config.toml
n_layer = 11
d_mlp = 1216
bias = "none"
tie_embeddings = true
init_std_qkv = 0.0184
lr = 0.00137
final_lr_fraction = 0.0
steps = 5542
Each number is 500 + 40 x the weight over its row's rms, rounded and kept within 0 to 999. Layers, rows and columns count from 0. Numbers have three digits each. The size before them is the row's rms in percent of the matrix's.

# layer 6 attention value, 448x448, rms 0.0453, rows 407-447, columns 192-223
098:521464479443453444471478515433564587485483546501418484484523475523522595498464536514483548454485
086:574501520538478492469558521517413495556490544496571500446505424482469476569530522526522533491519
086:395489430499424440536513541532496514486563557568501481432507518434496487450527495448422548495497
086:463508433532593500437511441520570524482552480463497518522536508553476500512487501470478533467504
088:534452461483571532477463497485536500458597524498518482474471533514482539561580480438493485540467
091:600482572447410512525494519454539564473446485473515507470452559489426465503523498520454519511434
086:504505584472519476523491466422536541485530456472559500506527483479549488473506519546502563502544
091:505473513516481504503511500468473396530523522512469573543453508411438501527501486440566446437510
086:492436462584520500553502535459588499496551589470551511477454473502490507503470543504496500481465
086:498541529440502527442550514413502520506504466525538479513519512520530460432491435491508471546545
087:503464490587489497519472538533454465479492439546523461493504487472499445571506459496504612462603
081:608494526497567555453538528453589500491526528432456481448495505507492502481512491461574460493475
088:465499551528526488511520458510458457527488505463496500522487523598524423491446511555500545453526
092:531498475540429618465537483425577514546530541447535538523489468463440527519578470523606513527546
087:498548525476471519519504571538536450532471524515470529505563500491496469449516564468476530477514
087:526527468479554521479494531473544497550474500446542565527544586441521559556474506508464523411477
088:499595459447436562495523461514495459554496525540495457478589471517407496504449517458486464499480
086:458454540488473528486435459464574537438449542511496473444489499494459502471408462537526447511538
093:526501496535500513420500500529533517486476492520489541486448572541451485525542496444546552505485
091:499472540491514556531464484466508532518520486493512512447545507482476479555477537509556530502428
087:460454505469511426458423415530504484483468479523545426519504548545457503488486472455490473558500
089:554461550510477550514458516413460504533495526514488563496506482457551535528574568465511473546498
090:519580377512446452489474455435509512448472519502469553507497545605466583582475479541503574458498
091:495473446562482552467481499559517486470572493488460548509499474496497476484549522464473488327464
097:441486458498523476571457502510467486495497488519503528519471520443463490433520556510443535486443
090:539560468516420498483505490458485571543473532514517468470560535530486530474493486488535501470506
084:480497561480513443468548465495503471538543499471472437539449528621433530546532616576438463467495
086:502511501517521451486494526478488506478520492436453567481516447542509521536519510469493504476537
089:549503522576472510521433531515480460442530531491506627513534487545487531462467479494521529507442
089:525510528548550556561541510483489486520482537462549547525468431526503502532524534541582486480504
088:556532545503465529474456509542435524525468517514489550522429478473514450546559518503478515533511
095:522483511515515469527449527530504490485540397528503466482504492463496488514518529525534463436512
092:493529517474501493494496459527443572472408518468510471594517525565475544438478544451515525474477
090:394498513556563510599511439520458486581513441548487451477554419507473538481472490516523517520520
086:504501561488439527545508512469524511509518505447495515527485466441472514462510511502501495533473
088:501609486509435591545448485465543560452498467481492482438463468460499521459460542499472533521517
087:425448506531557474505471528560582525557480497536464540511510492389508477418466494462537505546541
093:493568587616530502472527532481563537543454465541563552527469513540486486566578446480537499525501
083:439516570580512498471515539522524544491486502495404570532463458460482484488490522481504555550517
088:460482545507443515519527487508488500540421517488437527461455548469502486454521519431463492591511
090:464545530543492470480504454492525453550542531443565547462482462438394467514482466488460468548480
# layer 6 attention output (transposed), 448x448, rms 0.0592, rows 407-447, columns 192-223
104:488565432454510555562520553456450490552480583483478445493494493452523488514503445477515510479481
093:483510456565429519538481456500572459561449441518529447463505433466519578418565513474494506458473
093:482499486473571572418493503480479543514572436520439539544560509420586520600450497503525530410480
093:540463599506479485528487471467528447531429479510471486511477545432534476473473480459520516539522
096:473517450530507605486513425479497507456506503494421470460483482552474455535463427516517484505432
096:546463504463540461600465438461464524558566555462458600554475487446559492495540451558512466488489
096:497485478456508515422483581558498483423536459547504491562570515474518508531415450559407581486468
095:511515432451488484487521471544501464446600455502484407552499550537554565473487478496474507510545
093:469484520509452437501531491537512470481474473564470493498528474572470497543495510509482499534483
091:428492503552487506488522509513517547420476495518476484468480529501524487523495475483514462512566
094:527470483534452379473474477520537492464588495538402479436487518526568509481535528530504513532460
089:471480488466517440530527482421455459490505418462494478546516551518487517490500610524443516429492
097:532539432461520489508561544468489512524487537498376435508454371538568555468520508518464545522542
101:518509541496544538519498531517535506430545455436488454501562459522501445587491549495492484521518
091:554469498484524576458466469493530494483506522459436437512527496529535529490416530497482552491485
091:527511551490473495477498520575438495502581516481517448482535476544526472419541443463578492536503
096:534534496510581469556510459460588556512514523470508533575557538478511538434475546511481511507551
091:459501601485530431448506507515466536448495493527547554481513517478559441555448448478518564507560
097:465485439497505475530486438533496447511444472474484483487559491499447505548415493512525488480466
096:409479468447532475496531518454485467447510471493545426474484521493589493566592481496489487504576
093:448468444631512534405450532477476553378578457504537491498487497431582443517524506514445474505440
097:491526491480523562600489467538509479585444565560566459526554471523439534464517531572470535533503
098:634487514448525411464471495479476437533481465534439535538483529548463510512534489536499493483519
099:526495532504465527542568500516429482540459491439478472452505521474487572532466473538505551506539
102:517461496512528481503474496538542508535495486411568522540502511479537447490508477500490514529458
098:515584487492525474423492542462521465519560508492504524536516487510479477578391554613514538434559
092:483481518515520435514515525480455442463469475467396568483491528549517520414466534498482480470497
090:495412505525473504493446453460479430471569485522554465500458536499535438463526499456530440570538
096:550453528533547445477567471509505490531470529497507367527496516513515459495452484415492511518508
095:458532511495539542527511613526521513549377507576460516453500494454503475506490531504432417493490
095:508464513396427490558519470482496453499550478502494515494605444563537512492442527482485474529465
099:500567552499526505510501511480572570513533539441524492562504551550494519496524517529475513488570
095:470470480480475522535531545507456466528463453587511497461498449527477448458463448541535520546554
094:539504509486520511447488474503573446511582466533537446486471539512442518524503474464497409513482
090:474533478531555433431519544446535512466433482530437507499510528542499509469492527511496524532542
092:457527543473472487473542522516497557541507512501468505537491485463498543527484497600424520446453
091:523521549496496488531515445450438517502500428522521540519463536497530470492511531539492482502481
099:575538489488447470502503475501412521473565515477450507534529513512545543445493529543502523550526
089:485592504544542481493504488544461486474507499513446522507497448486503526507443497536470419398561
101:537525527551459483524550546507509522435519489548496521550527485512431470475481540552516487489427
093:545540438458455458503505480501539623503567482413469494522533583558500496471504508523552486451477
# layer 6 MLP gate, 1216x448, rms 0.0488, rows 0-36, columns 192-223
105:554451543502469461464462531540409503447517467406440551444475451479545480429454557540489458490525
098:481526479584475463504507431463540502492566484491533523505451561555541484519570519572502511518528
102:472527472496521493544512568499439495525486393499493476456505489481422546507435531439446515526541
100:527526453523542445492567517549459453507429443466482557508500443453564416476455470463460530496420
096:525429509552465496449514501532492505568418475488471449481548532466588512573538472525490552481496
131:463490501448473547516497413511534445621471483571423485479526437533518461555577484446497430511427
094:535462505447529464561485509464462484454532549487557516567591476556497479511567438534558541576527
101:506494406472527489473469516464450487544528487506476443473522514541491494537481441496482566505514
102:515418517460424548566470461504529516469507510523518529484553504573532459475478493515525481515522
101:503500473513473510450472489450438519490584533395485450508482478422480588497456471436527457539401
097:497494511468523510514489507523492468521449464457525413459505475434511484505435488566580505549526
096:547499514457482462459491445502515529492491544527459525522518527486491572486491491486596454542508
099:512537491453493544485572485483525480489555388452476508475494466532491436510502532525481505495553
104:496479462568518495561439501576405425504485505482518524520578499475581462512533506564498550452576
096:507535436574477452414562451414507481547498488549524471506518497527505465509490586551428510505474
099:530479483475476543510581548531495502477569456443511547539524478520504465486554510499588477501444
100:551511429444481468485510513524533481564477450489498450521488515453497482443452462496485529504512
100:500431467508505464491517480512524566519517601524572472452520520441486499524515556458475501423457
098:451476449450579539521468491513487505437545459523491497521445495484489438457526482449575443497440
092:500514509515523525451561490507492491489518521433457509521526531505480423448564470480471467526572
103:445485516537472500487473505505476482524493499455472440420464534485506467527454502455541434504494
100:508558498442475592484548448475506531471514430533491515545529603560554463517429499538447522523477
099:485503515473523561575573539524519456496515498563601486455519541507473507452572507434479465525509
100:518526408507492468549553474453507554480521555494459523448534461566544547563502535486484480489493
102:499449446403549476471493419509500493521562475518466505468402487531573491477553512540431493454490
101:524433619476514521557525413482514467447514481489526481468503498486522442509449570514546517486499
104:465448482492477529508439507448489484468587489455498455554556509497461515419591468570464491528491
096:538526477464524538482402470490555505468473481532493540438486458475458551527428469539474483518519
095:494537550489494438527485505526517576495565547461450487482532500436451565551541496551489449519506
099:547539569469519498474451458435513531460556589467516453474504466558595541501537509526543550542512
104:449503442498503485517521535463520528446603546450420521494511525481493501502515526579504560549484
102:534545529510542472428551466490467477470511455577474586563555468464506430524513454448503515481448
100:526481432491582479540509551499491463516436539511453469562541455506582493496472475503487493460480
100:524437504512470508449539505505494540560495482459567468506475487424491487530472482525496399478530
094:515493505470488462484546520499533468459522456462559482503520451537515523440504520486544514487500
097:499383583476497418481543466548605474461520486480520483538437582441468484477488514459515522409418
103:497561499511516450499515499519568493557566546578481466445593496561520491479506502487516507480495
# layer 6 MLP up, 1216x448, rms 0.051, rows 0-36, columns 192-223
102:397469526526494443492422491488516479482439502514572506430462554461550444567465476532473521496493
101:461485508543540466445541450501538472477595541504449477492496491494458558538521446466533493467505
101:513547483460473562490464479508428494453514536409557536514575475449537500461482421473460489480478
094:455515486455554508460483496477550539479591511480523569501507554505442461499513516471487547498543
098:489530428527530441442477390515481521522538495559526457442442506485545478593480458496528513465549
126:454537515476394520502488508536499433551496535528575475442528387471473535427552537480525554505498
096:512521444501580436529487502471514550480515466458501467563519553555577513520486425528519554495509
102:461601503522504510562559508431532477506481516483498449479521521523477496504493562515473486538525
101:458525584468519479479497491507434533470441538524536484478486554590502495444428448479499549439556
097:434486519485473505519574527514507509457530495562478501504515516537493577527497574499548541441537
095:528538483457488519551484487537505538575485477528551515495481469500532522454568548523507470472477
098:461509430543499493515487449498464483475483541562489481531515529487555519525505536481557441430515
092:510468490474531569470480466419556511524502483428412580515529500464513532558507518470465515506542
101:536506460510566449517420529481458579492423535492539543506495546497513551510485491538585459505545
096:511555466490468521556478565461544495554430460564460613429575496532506434522501514450467535504500
096:483437507602479389530531499510497583494463596556481481456518532456500514554456487536505459494470
096:489523513452502488514455500586486536501439479523425540523525478585476558478520459495505563503520
103:528538486571521560516464493485500533468499511480497520481542483515549469484495520452498472489484
100:437477539482534448513564501426514493579515481452431482491552500484528480533541483482496472497443
095:450489432493476522496495483485471519585461483572496474522459432519541486479524506467462479519408
101:457431495474473485514518475509539529494463519534533469518513542544521509537521515590526508474548
099:481438460429492526490546524544543511558477520547499484502454456484562490496525487465505446519453
104:479518567465485513559458519517521544481496506440441450501545510525553509379440463523550499490500
095:452486540538460497478516417515534505599522620508496458578529468436445490488534527455474491427492
098:468449461490484527527491520508515535514558444476531510548469406537487469568503559470443434467421
096:552495500588459507459491497526616494537505533529455525507461513476503524488469517508469482446502
098:491526386500592603514473511563494466460495439578463479449450470443549516534548533515492513416471
099:527497612441497568416425564485562595536501533500529530532517555593573512478540500530538468504539
091:500461515431456493435484510493546541526581505424498449471463509532471506497510456526409555543441
097:526486484493548510501505533458517504487527399585493548480526555523487504531541463457475503518482
102:474404405434474483490479520503486532564472530537488493437572433462489550453479536513558462557598
099:453493441474492531536474468482484541476521471501508539538542507531509509499488454550477533527454
100:486462526479502470513564420621503479512504497500474493399457501469534489556506509433502505517590
100:441418450474498478456522456487513540457449487539441512515499495566487504421414511488466522588493
093:447511550496504399520499487455603544444461481575470468488452579444496432509542455499491527523460
099:536515518467511431462500508560533461420509472487505472533508554480539532482570486477500431505482
102:556544560475519514447551482538480481509462482451471481540522507490513472470474457504469464535530
# layer 6 MLP down (transposed), 1216x448, rms 0.0455, rows 0-35, columns 192-223
100:495502538534485546498525526556417536482497500506458513496464443500555461446512518443481471526462
098:484430513507502457472380469546550557459495476511484533430501580520536527490595578527502475468493
098:496478530520561548538517444535577500521567522472541510483486568517484489522561556531499498448540
094:531467497492432455490518481433500517495393535425516419486467442506531508514466557542567459496542
098:445529532529488550597560462473525530488410473403547467515508456515413427480478515516448503534500
114:457527463506499556516497487497549454501514500503473580478461491489493451498504513525482451502508
096:463522553512507525560535508535555441451499565464501467509440530468508508452529503476474509493480
101:507536557419462434448487509545516493455424589447504511499447479491534536503537508591566486500368
101:442492535503478547539509542522453469561520530502415546534475531538469491482559515450498500514458
100:502572412464493502467521543514517606494523531498611482505504492462533449450413513396457611474484
096:449508423478537531458479498510496454437483448549494541462515442508440525439436475467396489504443
095:509522559522516524521515496525540504507448536465509473542490510495479527558515463560428506552534
099:480523462447505468422442447549557452522542625513507531503465528446583513541527450464530531549455
103:441477538510502515490460453561458437540534413484530562486529534417517471524546543485550517493531
097:519533564535563521511537423481445433479490485415548516468502515468479571486371470497508442490507
096:538526504482485572458434485550407522466503508451475575474558402485447531483571440498462448503546
099:527475502475466537505397424419535439525524520497497483444438567468412493407467479523473531486527
101:522484547503488439454591460483507504504522496512556489518499503535502525486497503521497509488516
102:488500497492446513531496578553467463429499514566533583486458560528463506469529489472522503533512
095:479486540491431439439551521528480513444526542490485542458504583468468477540537502492504512432534
094:510529546486529520529551486516496533527522484514547476536563466542526555555473566466506483510510
100:454487564511489462464427513519560500501470489467427439516508530493460448533558553564475539570532
104:478477518471475490561527467531531459526478460524584557513490564568528503480447477493505554431524
096:496543468510535466451504469506485517508509492527547568537536544610544519435478518509459500548480
095:495556525521519502406414537459514453437506565483454452423493472370463473555546553499480597542510
097:505512562510426519554562522492471492489455540464483513420502561559459508522537498483505469443540
097:528504483479473475479464488496492481621562515485437494509503461546463520474533476458522478540546
097:507442389479556521438578479465452517492534515443557469536537500406501480517480466527537475452493
092:511535545521582510542601614433499471500534520483496503546537455444507493543472460528589483479553
097:587500502518487471460494521500478435500440490458543419493549510536544493458475566514487429472504
101:521472490496509548462487522511502565539401506530590520490528447555582496530489455507459456530546
099:500518510472521545477513428509503478440535399472503480515505464542448505531479537446509463491524
103:481489411498521478513473554522407504495509503477502466552510530525514494482556406503520472532494
096:565571543478531498487516509460486466585500499515566519471491474423477516480528504492474485419535
096:503537444496523587444507504515482483535516466547588516493576474515478546505533529532506440508506
100:494582448540544505481481525403481499507534486554509479475512446520503604457543517447465449580543